config.toml
n_layer = 10
d_model = 128
n_head = 4
n_kv_head = 4
head_dim = 64
d_mlp = 512
vocab_size = 512
activation = "gelu"
norm = "layernorm"
norm_place = "pre"
norm_eps = 1e-06
positions = "rope"
rope_base = 10000.0
rope_fraction = 0.25
qk_norm = false
attn_scale = 0.125
bias = "all"
tie_embeddings = false
parallel_block = true
init = "normal"
init_std_qkv = 0.0391
init_std_o = 0.0277
init_std_up = 0.0391
init_std_down = 0.0
optimizer = "soap_variant"
lr = 0.00738
beta1 = 0.95
beta2 = 0.95
weight_decay = 0.034
lr_head = 0.00562
grad_clip = 0.5
warmup_steps = 200
schedule = "wsd"
decay_fraction = 0.646
decay_shape = "linear"
final_lr_fraction = 0.0
batch_tokens = 16384
seq_len = 512
doc_mask = true
z_loss = 1e-05
train_tokens = 100300000
steps = 6122
dataset = "wikipedia_en"
Each number is 50 + 15 x the weight over its row's rms, rounded and kept within 0 to 99. Layers, rows and columns count from 0. The size before them is the row's rms in percent of the matrix's.

# layer 3 MLP down (transposed), 512x128, rms 0.3, rows 133-187, columns 64-127
108:78 31 48 83 54 39 42 53 53 48 48 37 49 47 51 67 59 30 71 42 54 65 60 73 69 15 52 41 71 28 58 56 19 63 36 69 64 73 43 48 27 59 46 56 57 62 37 46 52 53 27 47 44 65 68 35 24 73 49 46 64 48 61 29
116:51 59 43 24 72 39 68 43 75 55 28 45 39 27 35 45 36 59 08 56 36 57 60 59 52 51 74 35 67 47 68 53 54 65 66 54 32 65 33 69 29 31 26 57 55 52 55 73 46 28 73 38 53 66 61 55 51 43 51 76 39 78 79 62
097:51 64 32 43 24 58 41 39 44 64 71 75 78 52 76 49 49 59 39 51 67 78 26 57 59 40 65 57 45 45 41 62 75 31 65 36 45 51 58 72 68 28 51 46 43 46 50 62 58 46 47 45 33 41 30 37 47 23 44 09 30 21 65 49
100:49 47 32 46 83 42 48 58 62 47 54 32 39 76 58 43 62 52 44 46 75 44 69 56 40 25 34 75 55 41 63 50 44 50 33 30 71 61 68 58 36 38 61 35 72 75 21 36 40 42 41 85 32 76 55 44 68 59 62 61 34 40 51 30
093:64 52 42 55 66 40 72 44 51 46 72 64 46 50 51 39 58 41 34 58 80 43 62 69 43 39 58 15 41 52 44 61 43 65 36 48 46 32 55 54 67 51 32 46 50 49 68 57 99 40 47 65 56 46 61 31 66 29 52 47 49 25 36 55
103:63 59 85 50 43 63 41 75 34 46 38 28 78 51 43 50 57 54 55 57 70 63 20 35 64 64 24 36 61 42 57 64 54 56 24 48 71 42 45 37 57 49 54 89 37 30 24 68 46 73 44 67 40 65 32 44 58 32 28 61 47 10 27 45
106:69 64 47 36 21 35 35 74 47 45 71 79 54 48 66 56 79 47 58 38 51 51 49 55 45 47 47 34 39 42 46 25 24 45 55 43 75 46 62 25 73 41 30 49 62 70 46 27 49 38 51 48 40 47 59 51 28 26 54 51 36 65 36 65
090:42 29 64 58 73 30 32 77 83 36 57 82 37 39 44 48 58 34 66 56 65 39 35 16 37 42 35 52 53 67 31 41 35 51 30 63 40 53 71 46 44 37 58 53 57 50 26 67 59 47 60 46 39 52 49 17 49 57 61 59 48 70 71 56
099:38 54 47 47 58 60 29 60 59 22 74 44 64 54 65 48 42 44 42 58 39 34 58 58 37 36 39 56 62 15 41 64 52 16 48 66 47 36 64 48 68 54 99 49 55 52 37 51 48 39 37 37 51 54 49 26 67 24 63 46 63 14 52 89
104:56 57 77 66 49 67 44 64 66 28 59 65 50 33 26 44 48 77 49 66 17 46 55 66 46 54 46 32 46 51 34 64 36 53 42 60 68 48 63 68 10 46 38 67 50 51 50 23 38 46 58 51 38 32 54 50 55 72 49 25 49 48 69 69
098:36 58 26 51 32 13 71 47 45 74 70 31 91 04 63 57 41 32 51 40 51 40 49 38 48 58 39 59 42 49 39 63 43 25 45 31 88 47 43 48 56 56 53 63 32 59 61 34 51 32 46 49 47 60 53 53 81 52 30 46 31 70 50 45
102:50 59 29 54 61 62 67 43 47 37 36 61 57 43 65 36 55 30 82 33 37 54 40 62 36 52 38 34 60 42 71 51 23 60 63 46 60 71 54 31 84 75 66 61 69 43 64 60 44 36 41 77 49 38 42 31 51 54 61 83 40 49 64 27
114:39 44 70 69 57 80 68 92 42 35 39 44 50 31 59 65 53 61 38 34 66 32 09 60 52 26 53 59 35 38 42 67 39 38 61 22 32 24 40 30 36 49 44 61 37 36 48 76 62 25 21 66 62 22 64 41 45 48 51 45 24 14 54 53
093:70 48 31 32 67 49 36 44 46 55 52 57 50 71 68 41 60 35 75 59 35 39 62 80 32 59 41 71 34 57 53 57 70 42 27 39 83 58 57 26 49 31 64 66 56 56 41 75 36 52 45 83 57 45 41 71 44 57 50 20 52 52 67 42
107:62 72 72 50 78 23 40 58 42 41 59 33 69 58 61 50 48 43 53 67 63 12 65 33 43 70 55 41 41 34 56 47 62 32 81 53 65 38 27 70 53 32 63 15 51 36 43 50 70 44 37 61 41 37 63 48 49 57 40 62 60 51 37 24
103:06 60 44 53 35 61 51 59 57 43 51 68 72 21 33 36 38 42 66 41 50 64 63 61 37 46 59 44 42 33 29 60 47 46 47 50 67 67 49 64 52 63 46 21 58 64 24 56 25 14 52 65 58 46 30 23 59 43 46 39 50 64 42 40
105:58 56 25 50 77 68 72 60 39 61 53 35 38 37 46 37 51 51 31 55 44 43 47 40 56 36 65 54 54 25 81 43 36 56 55 63 20 81 41 43 68 35 75 42 68 63 70 70 53 29 43 42 27 63 41 36 63 58 13 39 86 30 45 50
093:34 65 41 58 53 61 40 45 66 48 77 37 58 49 49 76 31 53 42 29 43 43 39 51 61 50 52 40 59 56 40 42 48 57 69 69 44 68 58 36 54 44 33 62 70 53 47 45 31 69 55 56 89 50 38 60 33 32 73 35 37 29 68 66
110:44 34 20 58 25 36 24 31 76 51 62 38 54 25 38 86 60 34 30 58 46 57 55 46 61 47 45 55 63 73 60 79 53 50 24 56 57 38 46 80 42 51 57 56 75 28 49 38 75 45 47 35 28 39 61 25 77 17 31 42 29 46 42 46
107:47 54 61 56 80 52 57 43 65 64 69 50 64 51 46 29 62 44 41 74 68 49 39 27 71 42 50 83 53 43 43 51 41 69 57 28 77 42 55 37 67 42 45 43 48 48 37 68 65 50 65 58 63 45 46 44 68 35 52 36 38 29 36 55
100:37 51 60 62 41 33 32 65 81 39 36 51 34 48 47 31 35 30 42 48 63 55 66 44 55 55 59 75 38 37 44 70 33 37 40 80 66 39 53 75 73 51 53 58 45 69 54 38 63 45 39 73 43 78 51 54 56 46 65 28 51 61 85 66
094:45 44 51 76 52 30 00 38 51 33 64 77 66 55 33 40 43 25 60 47 24 57 59 53 53 65 26 37 48 80 56 44 68 39 59 47 66 49 54 40 63 60 69 52 45 41 28 60 54 81 43 69 38 50 44 27 53 52 61 59 35 39 43 73
101:70 48 25 58 55 48 35 55 51 86 64 39 41 44 63 22 70 54 78 57 50 10 54 65 49 64 40 31 56 85 15 64 48 48 58 50 31 53 64 61 70 39 47 77 57 51 48 30 55 50 18 62 33 44 59 65 42 52 42 69 50 44 40 50
109:58 26 48 32 44 51 54 55 52 48 59 47 45 41 66 29 23 79 40 51 31 49 55 50 70 67 66 40 72 61 67 41 41 45 50 58 75 51 46 52 72 52 28 59 24 48 67 52 50 22 53 46 28 73 41 65 58 51 86 67 56 49 57 36
096:45 35 24 56 22 26 62 65 61 51 48 70 46 46 21 82 40 67 37 51 59 62 46 58 68 45 88 61 50 56 26 25 57 54 44 39 36 68 49 22 62 47 42 70 43 74 43 44 84 73 61 66 49 55 46 77 43 55 62 63 56 65 67 74
090:48 77 52 44 33 45 28 47 56 70 39 69 47 64 51 38 48 66 41 77 73 56 53 59 52 60 34 67 47 51 56 45 46 48 76 74 70 43 58 31 55 41 59 60 44 50 36 70 46 46 25 37 55 24 32 25 40 44 50 55 57 65 47 45
087:43 40 47 54 50 31 70 65 50 51 66 45 05 38 54 60 45 49 24 43 69 72 48 44 35 58 31 45 62 65 60 52 65 68 42 53 50 48 44 47 47 48 57 36 60 57 49 65 76 54 46 43 41 53 73 53 49 60 24 43 48 31 46 35
103:42 23 61 41 43 56 24 20 34 62 62 60 59 79 44 65 46 56 28 60 50 28 71 59 45 61 67 34 50 84 46 78 44 22 56 34 42 38 52 57 40 40 38 43 43 24 80 80 36 44 73 41 46 68 46 42 39 36 44 49 83 56 83 60
118:57 39 61 12 40 64 47 25 19 38 43 43 56 26 46 46 67 58 40 48 54 58 34 32 58 54 73 46 17 48 48 22 54 38 38 33 44 70 48 46 72 78 64 47 37 36 60 48 51 58 74 60 43 62 55 49 43 49 44 65 56 63 37 45
100:40 33 55 32 37 38 78 57 40 45 33 24 52 80 38 52 27 42 55 41 64 43 67 45 40 46 35 89 48 23 09 50 41 66 45 60 50 67 67 38 42 48 72 67 45 54 53 20 48 33 44 24 70 21 51 51 56 50 47 37 55 56 23 45
092:31 49 42 65 31 62 28 24 43 35 54 35 73 40 52 23 75 44 64 53 66 35 90 54 47 52 30 38 22 75 61 54 62 50 44 29 63 35 31 59 79 49 24 35 37 72 48 42 22 49 40 64 51 57 36 63 41 58 53 40 62 58 50 64
098:54 69 81 32 82 53 45 60 43 62 62 46 61 52 40 44 79 38 47 52 81 36 33 56 52 48 28 39 69 80 35 59 69 71 47 45 62 33 38 34 14 73 60 46 29 63 49 50 70 58 33 63 60 31 45 51 42 24 74 54 63 32 48 58
105:49 41 00 68 51 68 28 46 58 56 54 55 71 46 29 56 55 64 52 43 58 43 55 44 32 27 33 54 65 31 53 60 56 47 42 33 43 49 68 52 60 99 45 53 41 48 48 30 27 48 74 49 54 40 21 58 62 49 42 50 61 51 58 54
104:60 47 60 52 48 34 58 55 58 63 34 45 63 73 41 77 39 27 37 23 51 35 75 62 51 42 30 56 56 56 55 67 53 59 33 32 48 45 75 43 62 40 45 46 39 96 50 51 66 39 61 48 66 64 57 72 46 71 61 62 61 33 58 53
097:14 41 64 46 47 60 31 65 53 66 49 62 45 66 39 86 39 52 34 68 77 62 29 38 47 86 37 49 69 69 49 74 41 25 33 55 60 46 29 71 47 56 38 67 39 43 73 78 38 72 52 50 57 57 60 55 42 37 81 37 47 43 55 53
098:57 64 37 28 78 19 58 61 41 46 54 52 56 74 56 57 65 63 66 57 34 64 52 41 38 58 66 49 99 41 31 40 53 68 40 51 45 43 66 51 42 54 39 63 47 62 63 54 74 44 50 50 41 78 23 46 70 64 31 36 54 38 68 43
101:22 53 32 40 16 80 60 58 47 61 43 48 47 47 61 43 89 63 14 36 48 58 49 62 41 53 79 55 40 44 39 74 73 30 45 10 51 50 80 72 49 49 23 32 72 21 71 72 37 32 46 74 68 65 45 36 48 59 56 40 57 51 56 48
097:66 49 84 67 49 53 07 45 77 34 57 43 78 47 39 62 38 64 36 49 36 36 67 45 58 44 27 49 62 48 37 33 38 63 71 57 69 47 46 46 20 22 60 23 43 60 50 62 56 56 55 29 26 15 37 57 54 53 25 39 36 42 58 50
106:50 53 45 80 49 29 48 25 52 36 68 62 53 57 44 41 58 52 56 57 53 33 55 42 33 24 53 57 32 45 20 68 41 73 59 48 48 81 72 42 37 48 36 67 53 69 34 51 41 74 66 45 54 00 35 23 59 56 66 67 55 54 39 66
102:40 29 61 23 56 77 55 40 44 68 24 63 73 69 50 53 47 51 16 40 61 59 56 69 39 67 36 58 64 43 57 32 60 54 32 38 74 52 45 37 76 38 35 49 82 60 54 50 31 58 36 59 42 51 52 59 45 48 40 57 51 43 14 64
099:30 51 53 62 39 28 55 43 42 50 22 55 40 54 24 55 25 59 58 60 49 30 60 63 58 66 36 54 48 57 25 62 43 61 81 25 87 60 50 23 15 51 62 37 29 77 37 34 39 47 51 42 72 60 66 45 52 73 32 60 32 67 59 80
085:21 89 60 23 60 68 55 34 42 56 61 49 44 44 37 29 50 32 29 36 43 59 50 61 51 55 12 48 41 44 62 83 56 31 37 29 20 36 72 51 66 54 45 33 68 71 79 71 78 67 41 27 66 27 49 41 81 64 42 42 42 41 61 63
095:64 53 38 43 42 58 72 45 50 32 57 34 40 68 73 55 29 39 48 49 66 51 52 41 51 54 38 29 54 59 76 65 22 25 64 31 49 62 74 58 90 29 59 53 53 64 80 61 44 36 18 42 65 38 57 15 49 54 51 62 54 67 47 76
094:48 52 48 66 39 43 67 41 69 68 60 75 69 38 20 35 58 15 37 36 53 46 50 38 64 29 30 46 40 50 55 29 50 47 67 60 42 33 72 59 56 48 62 52 74 59 46 42 58 40 38 58 75 78 71 52 48 46 24 48 60 68 61 38
095:26 32 49 62 59 37 62 40 50 66 56 68 41 57 76 71 47 60 78 41 53 46 25 53 29 19 39 18 40 50 55 41 62 46 62 75 21 36 58 45 67 50 31 48 39 64 32 29 79 66 61 23 62 76 44 65 58 33 28 39 34 53 56 59
092:63 70 26 53 41 38 17 41 38 72 40 48 38 46 33 69 65 38 33 41 33 36 50 49 54 45 47 41 37 63 42 42 70 69 52 53 56 54 10 33 56 60 62 56 47 58 57 52 42 55 51 59 64 28 41 47 26 32 15 46 60 45 29 43
114:49 43 60 30 49 55 41 53 55 76 50 60 51 56 58 58 54 69 55 80 59 46 42 21 66 78 41 42 28 42 63 29 75 57 59 51 58 44 37 53 37 47 24 52 75 40 60 75 52 66 32 53 01 56 32 75 52 62 40 25 45 69 57 62
102:37 64 38 64 34 51 64 54 59 35 50 59 43 59 86 31 39 48 43 43 60 14 69 43 55 35 47 59 46 49 74 59 36 38 29 58 40 53 44 41 58 49 61 49 56 62 61 39 64 70 47 50 44 67 40 85 47 53 53 52 65 49 49 49
106:70 67 70 51 42 35 45 70 51 54 57 51 42 75 50 64 81 53 37 44 44 64 88 50 31 48 36 43 41 36 36 47 61 63 47 52 42 50 57 49 38 45 23 31 58 53 68 51 47 56 44 48 23 22 39 15 29 45 63 33 53 57 62 55
098:52 65 53 32 38 50 51 64 67 33 75 53 80 48 41 66 50 27 32 58 44 53 69 42 45 69 55 73 49 54 70 44 53 64 54 49 71 25 41 62 31 53 66 62 32 38 50 44 27 29 70 70 76 40 59 70 40 55 74 40 39 51 66 37
108:63 42 49 26 57 32 09 53 44 66 49 71 47 61 35 25 11 34 44 52 57 56 32 59 21 47 51 71 43 64 85 61 25 46 56 55 76 39 37 70 66 26 81 54 43 46 31 26 45 53 46 64 35 61 45 65 58 46 65 55 40 51 51 48
115:29 38 49 45 36 65 41 59 53 38 54 60 45 30 38 60 37 56 53 39 92 48 64 24 24 65 31 55 44 52 55 47 58 47 46 50 27 27 85 42 50 51 46 47 48 52 27 59 69 43 43 51 74 77 50 61 38 44 28 42 41 44 09 44
101:67 35 18 61 21 42 52 70 29 40 45 46 40 70 58 71 59 62 72 34 37 64 50 54 58 49 59 44 64 18 41 80 43 63 37 73 59 32 73 32 41 32 64 73 51 59 30 10 38 46 34 37 84 55 48 42 41 72 46 25 42 69 76 39
090:57 80 36 65 63 28 28 20 75 52 44 57 47 62 39 49 14 42 59 65 62 38 49 38 28 47 40 45 55 34 47 66 07 69 35 58 53 53 61 58 49 65 35 56 40 50 58 16 58 56 40 32 64 42 39 28 79 48 66 40 53 31 39 61
098:42 61 54 55 54 41 03 61 60 35 70 26 25 64 38 64 67 50 71 45 44 68 81 48 47 63 59 55 58 51 47 40 42 75 27 62 49 60 30 43 62 23 37 48 57 46 63 08 54 71 60 57 63 59 40 41 77 74 39 55 36 59 63 60
# layer 3 MLP up, 512x128, rms 0.315, rows 134-187, columns 64-127
106:55 32 54 58 30 65 59 57 42 54 25 68 27 61 46 53 38 41 67 81 49 36 72 50 60 42 41 44 46 48 66 61 36 42 44 54 41 74 34 24 44 66 38 54 86 52 44 55 39 48 63 38 34 37 48 56 50 44 29 52 55 76 34 50
104:41 23 54 58 72 58 51 38 58 67 53 46 63 57 81 51 52 55 37 29 38 29 67 55 36 65 41 46 59 66 83 73 35 51 65 51 41 38 66 35 38 46 42 78 19 53 51 68 42 28 65 33 30 53 32 72 69 51 21 50 53 34 58 30
103:35 41 66 38 42 25 38 58 37 26 72 33 54 63 55 61 73 61 23 57 46 49 61 35 13 11 33 45 62 83 46 60 58 54 66 38 72 59 51 32 55 61 42 57 57 32 32 46 19 59 58 32 39 46 49 53 54 33 50 51 86 60 36 40
094:41 46 37 21 43 50 75 64 51 34 71 38 53 23 45 25 33 36 41 42 65 81 52 53 19 56 34 60 45 41 50 22 65 22 41 62 37 30 79 45 46 39 44 43 61 27 70 54 60 43 53 80 58 68 30 54 58 81 46 34 71 30 51 48
106:37 57 40 31 53 37 54 55 69 45 31 41 41 53 54 47 67 51 39 80 40 58 55 70 63 61 91 47 42 41 48 69 66 45 63 51 51 55 70 63 44 35 45 45 77 25 20 63 62 25 67 44 72 49 37 77 45 57 66 73 45 54 38 55
098:56 51 71 47 40 38 40 45 44 61 49 28 45 32 58 52 45 25 54 69 64 50 37 52 55 68 62 66 76 56 43 43 54 33 60 39 36 39 61 51 45 82 48 34 76 51 45 53 43 31 48 47 00 67 39 68 69 52 37 76 37 35 30 56
085:63 22 66 41 48 68 77 59 51 33 44 52 43 54 50 51 60 86 70 59 40 50 71 64 48 30 58 24 60 54 16 43 53 35 62 67 62 50 84 62 14 38 44 48 63 49 47 34 40 61 62 40 44 51 54 47 45 20 51 75 50 71 37 29
101:64 47 23 33 23 42 38 82 53 44 69 21 28 15 42 23 26 65 61 49 49 68 45 71 59 37 58 39 48 38 60 64 34 53 63 66 47 54 53 46 73 55 56 51 53 49 64 67 30 52 42 72 55 47 42 28 73 56 40 70 57 63 30 18
093:46 71 70 26 33 68 60 68 38 41 42 41 35 58 17 45 41 58 50 42 59 35 62 55 23 41 60 36 19 60 59 73 64 31 37 61 38 67 60 48 63 48 71 47 57 50 55 74 73 51 57 47 49 53 55 48 74 54 47 17 50 67 60 19
101:28 46 44 59 38 26 60 52 38 28 76 41 43 42 42 37 41 54 19 22 49 41 57 31 74 51 54 64 60 61 82 51 26 34 79 39 54 54 24 54 46 59 32 77 53 54 58 59 78 51 59 60 62 50 72 56 50 59 66 48 47 73 30 49
109:46 39 53 44 44 46 55 52 24 84 47 29 23 75 44 54 51 66 52 57 52 42 22 60 79 69 56 54 49 31 58 38 60 66 72 34 67 63 28 73 49 56 68 54 58 59 65 59 65 42 53 46 35 50 49 52 68 54 53 50 29 56 42 49
106:53 60 66 30 49 55 79 60 53 55 72 32 26 12 62 50 21 64 54 52 39 29 38 58 32 24 72 53 57 53 37 27 56 53 74 47 58 47 48 23 74 36 42 54 37 49 42 53 40 54 32 54 62 40 27 46 35 57 58 50 57 66 70 67
093:43 38 49 39 58 34 85 60 71 64 70 62 39 69 33 32 45 11 36 29 33 40 61 89 55 44 67 57 32 43 43 80 46 34 70 66 51 36 46 47 42 29 75 31 74 43 52 71 52 48 28 33 55 66 38 60 36 54 35 48 53 63 69 55
102:17 32 33 57 43 42 46 49 35 48 39 41 55 57 63 53 23 55 44 78 25 56 53 38 45 41 55 36 27 77 85 74 55 56 49 70 40 35 33 54 61 59 28 41 26 30 54 62 57 44 60 73 42 71 21 43 64 48 45 41 46 68 48 39
100:76 58 49 51 56 41 36 43 76 60 41 51 76 45 49 69 27 54 22 28 52 57 73 54 32 57 45 50 44 49 57 42 66 16 54 65 32 38 63 70 65 52 33 30 59 29 38 47 50 50 41 51 41 74 47 67 79 23 38 54 33 54 42 30
099:55 79 35 48 23 56 60 51 38 48 62 37 64 52 29 32 44 55 55 48 56 57 36 48 37 55 55 70 69 38 38 72 47 44 69 69 30 27 63 59 63 51 56 17 73 46 44 39 68 24 62 65 41 68 41 63 63 53 22 44 66 57 19 51
097:40 57 59 65 24 57 63 53 47 82 48 41 36 94 51 49 58 60 38 29 49 76 51 51 66 47 43 55 43 41 35 41 62 52 25 46 67 43 30 51 28 61 66 55 43 61 32 50 76 67 45 54 21 69 51 23 50 75 21 59 36 48 41 41
101:49 38 73 49 54 61 51 51 23 39 41 34 87 71 36 42 34 36 51 43 61 81 53 61 70 27 68 48 61 43 81 67 60 24 58 63 35 44 50 79 41 56 26 49 48 37 21 42 34 31 43 65 20 70 50 61 49 16 42 69 45 56 53 51
100:50 70 50 62 68 67 37 68 48 66 50 64 49 45 41 76 52 41 34 57 64 50 36 50 65 42 79 58 73 33 63 46 50 81 77 51 64 40 51 58 52 47 51 36 57 44 49 63 63 39 67 24 24 59 67 66 63 62 67 64 77 53 32 70
098:66 48 45 57 71 26 37 45 29 46 72 63 31 00 38 41 47 56 31 54 57 58 61 33 27 51 50 35 43 43 87 61 58 32 44 58 54 57 57 53 57 49 51 79 46 44 65 63 11 32 59 60 75 56 32 33 50 48 49 62 75 31 64 39
101:51 37 57 52 27 16 37 50 49 58 51 40 54 39 67 45 52 48 39 49 48 54 57 65 52 46 64 31 62 65 40 41 73 31 59 67 46 40 60 42 23 46 79 53 24 48 39 50 42 48 54 57 54 44 50 23 25 82 59 66 49 52 53 56
096:83 63 63 56 50 59 69 71 49 36 36 51 53 46 40 50 57 60 58 67 54 49 39 52 47 60 39 44 48 47 72 29 66 33 56 40 51 56 59 64 60 46 31 62 54 56 63 51 85 49 26 62 48 47 47 67 64 61 51 60 68 60 50 63
107:50 39 56 66 48 67 78 54 47 60 22 54 35 68 56 61 58 63 58 54 54 31 49 51 43 47 32 58 44 55 47 53 66 52 72 38 55 42 52 80 38 73 27 66 47 46 47 43 62 27 63 31 18 45 14 50 58 58 65 74 54 44 33 53
097:20 28 50 55 20 37 51 42 36 66 46 61 52 21 67 44 50 26 49 55 71 59 53 53 40 40 55 41 61 41 78 43 48 56 68 90 58 69 58 55 44 36 46 41 60 41 45 52 58 64 29 63 33 25 49 68 57 53 48 41 62 39 22 49
099:53 42 28 31 25 55 62 11 54 27 32 51 62 71 73 13 69 54 39 73 62 39 46 83 46 50 60 51 66 18 27 51 58 51 65 53 66 39 43 61 32 43 36 52 54 44 65 60 35 68 51 42 52 51 34 63 58 60 56 26 56 49 41 37
092:67 42 35 30 52 72 31 60 62 54 62 48 55 49 52 21 33 67 47 44 56 33 74 78 74 45 58 51 28 16 36 57 45 28 71 58 48 40 49 58 52 67 40 32 42 49 33 53 45 44 57 56 61 55 33 38 56 48 57 65 56 57 47 72
101:53 25 60 34 58 70 48 49 56 42 35 68 51 20 84 36 42 54 24 76 72 47 67 61 19 64 59 46 64 86 62 71 46 62 76 50 38 46 45 19 43 44 54 52 57 55 31 28 45 65 53 66 46 50 44 24 70 62 41 39 50 37 56 46
103:56 60 44 10 30 74 62 50 12 48 45 34 47 46 59 24 48 30 48 26 57 54 46 44 60 64 66 41 68 39 37 34 64 58 55 61 37 37 77 28 58 50 44 49 50 50 57 16 28 58 61 72 34 42 49 36 58 62 46 47 25 81 61 44
108:63 61 69 35 51 88 47 73 67 62 40 77 35 46 50 68 53 26 13 56 70 33 56 62 20 52 63 35 28 25 27 50 52 46 50 45 52 34 55 65 54 37 50 41 28 48 60 77 48 28 76 41 61 47 48 22 47 55 57 53 54 62 44 41
094:51 49 48 47 57 48 39 38 44 58 62 73 55 44 56 56 80 44 34 54 63 34 27 58 47 51 71 34 36 26 64 69 40 41 29 42 56 46 58 24 42 45 63 62 70 33 27 44 50 56 50 65 11 23 72 83 58 60 45 58 55 55 36 49
096:35 51 42 35 20 44 74 58 44 56 29 65 38 62 34 75 49 46 54 84 23 61 67 35 55 51 54 54 29 28 45 35 44 53 66 45 44 46 77 80 61 61 25 50 54 38 67 39 40 55 49 33 29 50 56 65 57 63 38 44 62 24 52 59
107:62 75 27 48 61 30 52 62 45 38 63 47 43 34 77 50 34 58 69 29 59 13 21 64 65 63 73 43 68 33 45 38 60 67 58 58 51 57 45 61 34 58 69 53 62 54 49 84 20 63 44 27 75 48 40 48 34 67 59 48 43 44 51 69
111:63 55 33 16 62 64 58 42 68 42 48 64 58 62 34 76 32 65 50 46 40 48 60 40 50 29 32 50 18 73 64 28 51 62 28 51 47 47 58 46 51 51 64 41 56 16 49 32 56 53 62 45 32 62 30 55 63 45 34 43 69 53 57 30
100:26 37 53 55 45 26 14 53 43 63 60 34 34 53 37 46 39 42 34 57 61 31 56 39 40 90 53 47 62 30 70 28 65 44 51 75 32 37 38 62 53 63 76 55 58 37 43 80 37 43 40 42 31 67 37 72 52 33 24 41 87 49 69 68
094:70 55 41 72 19 59 58 79 45 47 34 29 75 26 41 32 28 28 41 62 72 43 38 29 49 47 42 26 42 59 69 50 52 38 72 47 54 57 50 39 57 45 68 46 53 46 57 57 59 37 32 48 46 48 54 26 34 44 47 44 44 61 34 60
102:57 77 37 64 41 19 30 71 63 18 47 38 69 47 66 49 60 33 67 59 46 45 69 63 65 38 50 21 21 29 61 54 30 68 56 75 43 52 19 71 37 43 46 55 44 75 51 69 54 35 30 24 53 37 38 51 45 52 66 63 58 65 36 45
097:47 53 42 42 46 38 59 47 73 35 41 46 56 52 77 65 78 44 77 42 44 51 66 33 54 52 30 85 55 35 31 35 52 31 45 53 40 63 53 76 44 38 55 42 69 59 74 92 39 50 49 44 36 69 42 63 53 27 24 96 49 81 35 52
105:44 58 48 46 58 49 50 31 69 56 76 19 37 35 76 57 57 40 42 59 28 27 51 49 51 47 41 41 65 64 36 57 75 59 64 63 42 07 49 50 36 32 51 75 74 42 62 48 42 64 36 67 43 50 19 41 32 52 34 54 63 63 44 68
099:60 44 39 14 47 39 36 62 36 52 26 71 73 69 61 41 60 60 41 38 57 52 52 29 74 51 52 45 54 45 73 69 76 47 35 40 50 45 52 45 59 45 33 50 68 12 43 39 48 57 36 67 55 38 44 28 48 26 36 60 59 62 38 47
092:56 56 55 57 46 58 53 58 54 60 54 29 65 69 32 24 46 63 58 53 70 56 39 62 44 31 37 47 58 54 57 68 31 31 67 75 13 71 42 42 37 64 41 27 34 43 47 49 53 51 35 37 40 64 40 41 50 79 54 39 51 42 44 48
082:60 42 43 48 60 67 55 51 48 50 56 48 57 54 12 24 41 33 59 44 46 33 47 41 56 49 50 44 38 13 45 64 63 58 32 44 74 35 43 55 66 54 28 59 73 76 72 53 61 42 17 83 45 29 51 64 66 46 60 77 60 60 75 51
099:43 60 24 54 20 45 56 54 56 48 49 55 44 44 44 33 67 59 65 46 37 32 78 67 46 48 47 58 47 46 51 41 54 25 63 60 40 71 79 57 38 48 73 32 64 51 74 46 57 61 38 19 65 46 60 27 47 59 36 39 66 54 44 36
103:64 57 73 57 61 47 61 76 48 19 40 23 67 67 55 56 34 67 35 69 76 64 66 35 28 29 49 58 75 31 26 63 57 63 40 50 57 42 15 64 69 51 46 34 53 43 62 38 47 47 42 43 57 49 34 42 47 42 38 79 36 57 36 56
100:46 35 15 51 70 48 48 69 58 42 23 35 48 62 36 42 72 61 38 50 17 28 46 41 60 38 72 53 51 38 51 66 19 77 48 28 53 49 55 37 59 59 39 80 56 38 52 59 68 57 50 30 22 68 49 57 55 58 43 46 62 38 45 34
104:59 43 73 37 76 47 70 53 47 45 83 32 55 51 55 55 55 36 45 57 43 34 25 50 26 22 35 44 37 36 34 37 47 39 41 44 56 57 76 40 75 55 05 82 57 52 49 48 33 46 64 56 28 37 62 63 33 29 57 52 48 60 53 45
103:36 22 72 56 37 52 41 51 53 71 58 40 09 60 69 52 87 55 57 51 46 55 42 21 62 40 48 66 59 57 70 45 57 45 49 59 51 47 62 34 39 57 63 75 87 46 57 70 44 71 55 36 70 62 39 44 32 26 51 48 78 37 51 65
100:41 42 63 37 35 39 63 76 39 52 58 68 30 71 66 55 15 85 47 54 58 48 36 37 66 69 37 30 23 79 51 46 75 46 29 64 26 62 11 57 74 42 56 51 25 58 46 50 58 41 54 42 42 63 56 43 39 78 58 67 52 40 63 49
099:42 46 81 48 68 63 72 58 38 59 65 53 70 48 41 51 30 52 67 64 48 52 36 56 24 57 23 40 16 63 42 81 54 30 38 90 42 52 54 37 58 56 39 58 35 49 56 27 52 54 56 35 71 42 38 64 54 44 36 57 63 71 57 61
102:54 45 47 53 65 34 34 68 48 49 53 50 30 57 55 75 44 71 52 77 38 62 82 57 65 42 52 62 38 54 70 39 67 52 39 60 24 35 57 87 83 66 37 44 68 60 47 65 58 71 40 45 49 45 26 47 33 45 27 44 39 12 50 53
113:44 68 24 27 51 57 50 55 59 74 48 45 78 48 38 37 41 63 73 29 50 61 48 69 16 31 68 51 28 67 53 38 53 28 56 86 25 42 23 59 53 48 32 35 46 49 48 58 45 39 52 77 47 43 43 30 66 46 42 30 58 54 53 55
102:11 66 60 35 49 45 58 52 59 26 53 63 57 39 42 59 67 18 44 49 56 63 57 59 56 52 52 47 70 54 73 91 49 74 50 27 43 44 33 31 44 33 46 79 16 40 65 55 17 46 72 69 46 47 54 60 48 41 50 87 53 61 39 52
108:61 63 62 67 55 52 59 27 46 45 69 80 76 48 59 54 72 24 81 48 62 45 62 41 44 23 55 36 81 43 44 60 39 38 33 19 31 53 37 52 53 59 58 36 28 56 41 47 51 36 41 50 64 85 84 56 42 51 19 54 39 40 34 58
105:75 58 40 59 57 74 36 37 36 50 40 16 11 47 52 69 19 46 66 30 60 40 53 53 54 30 47 58 36 52 57 50 58 86 63 28 46 43 40 49 21 38 56 44 66 58 55 44 66 51 55 38 59 43 36 38 58 62 56 67 59 50 10 58
098:54 43 51 53 35 77 74 34 52 68 16 45 44 49 51 74 55 61 19 46 57 55 38 51 39 48 48 37 78 60 61 41 56 39 58 65 51 41 71 44 48 55 47 53 55 26 60 81 79 29 62 27 51 55 55 32 54 53 19 47 71 65 44 37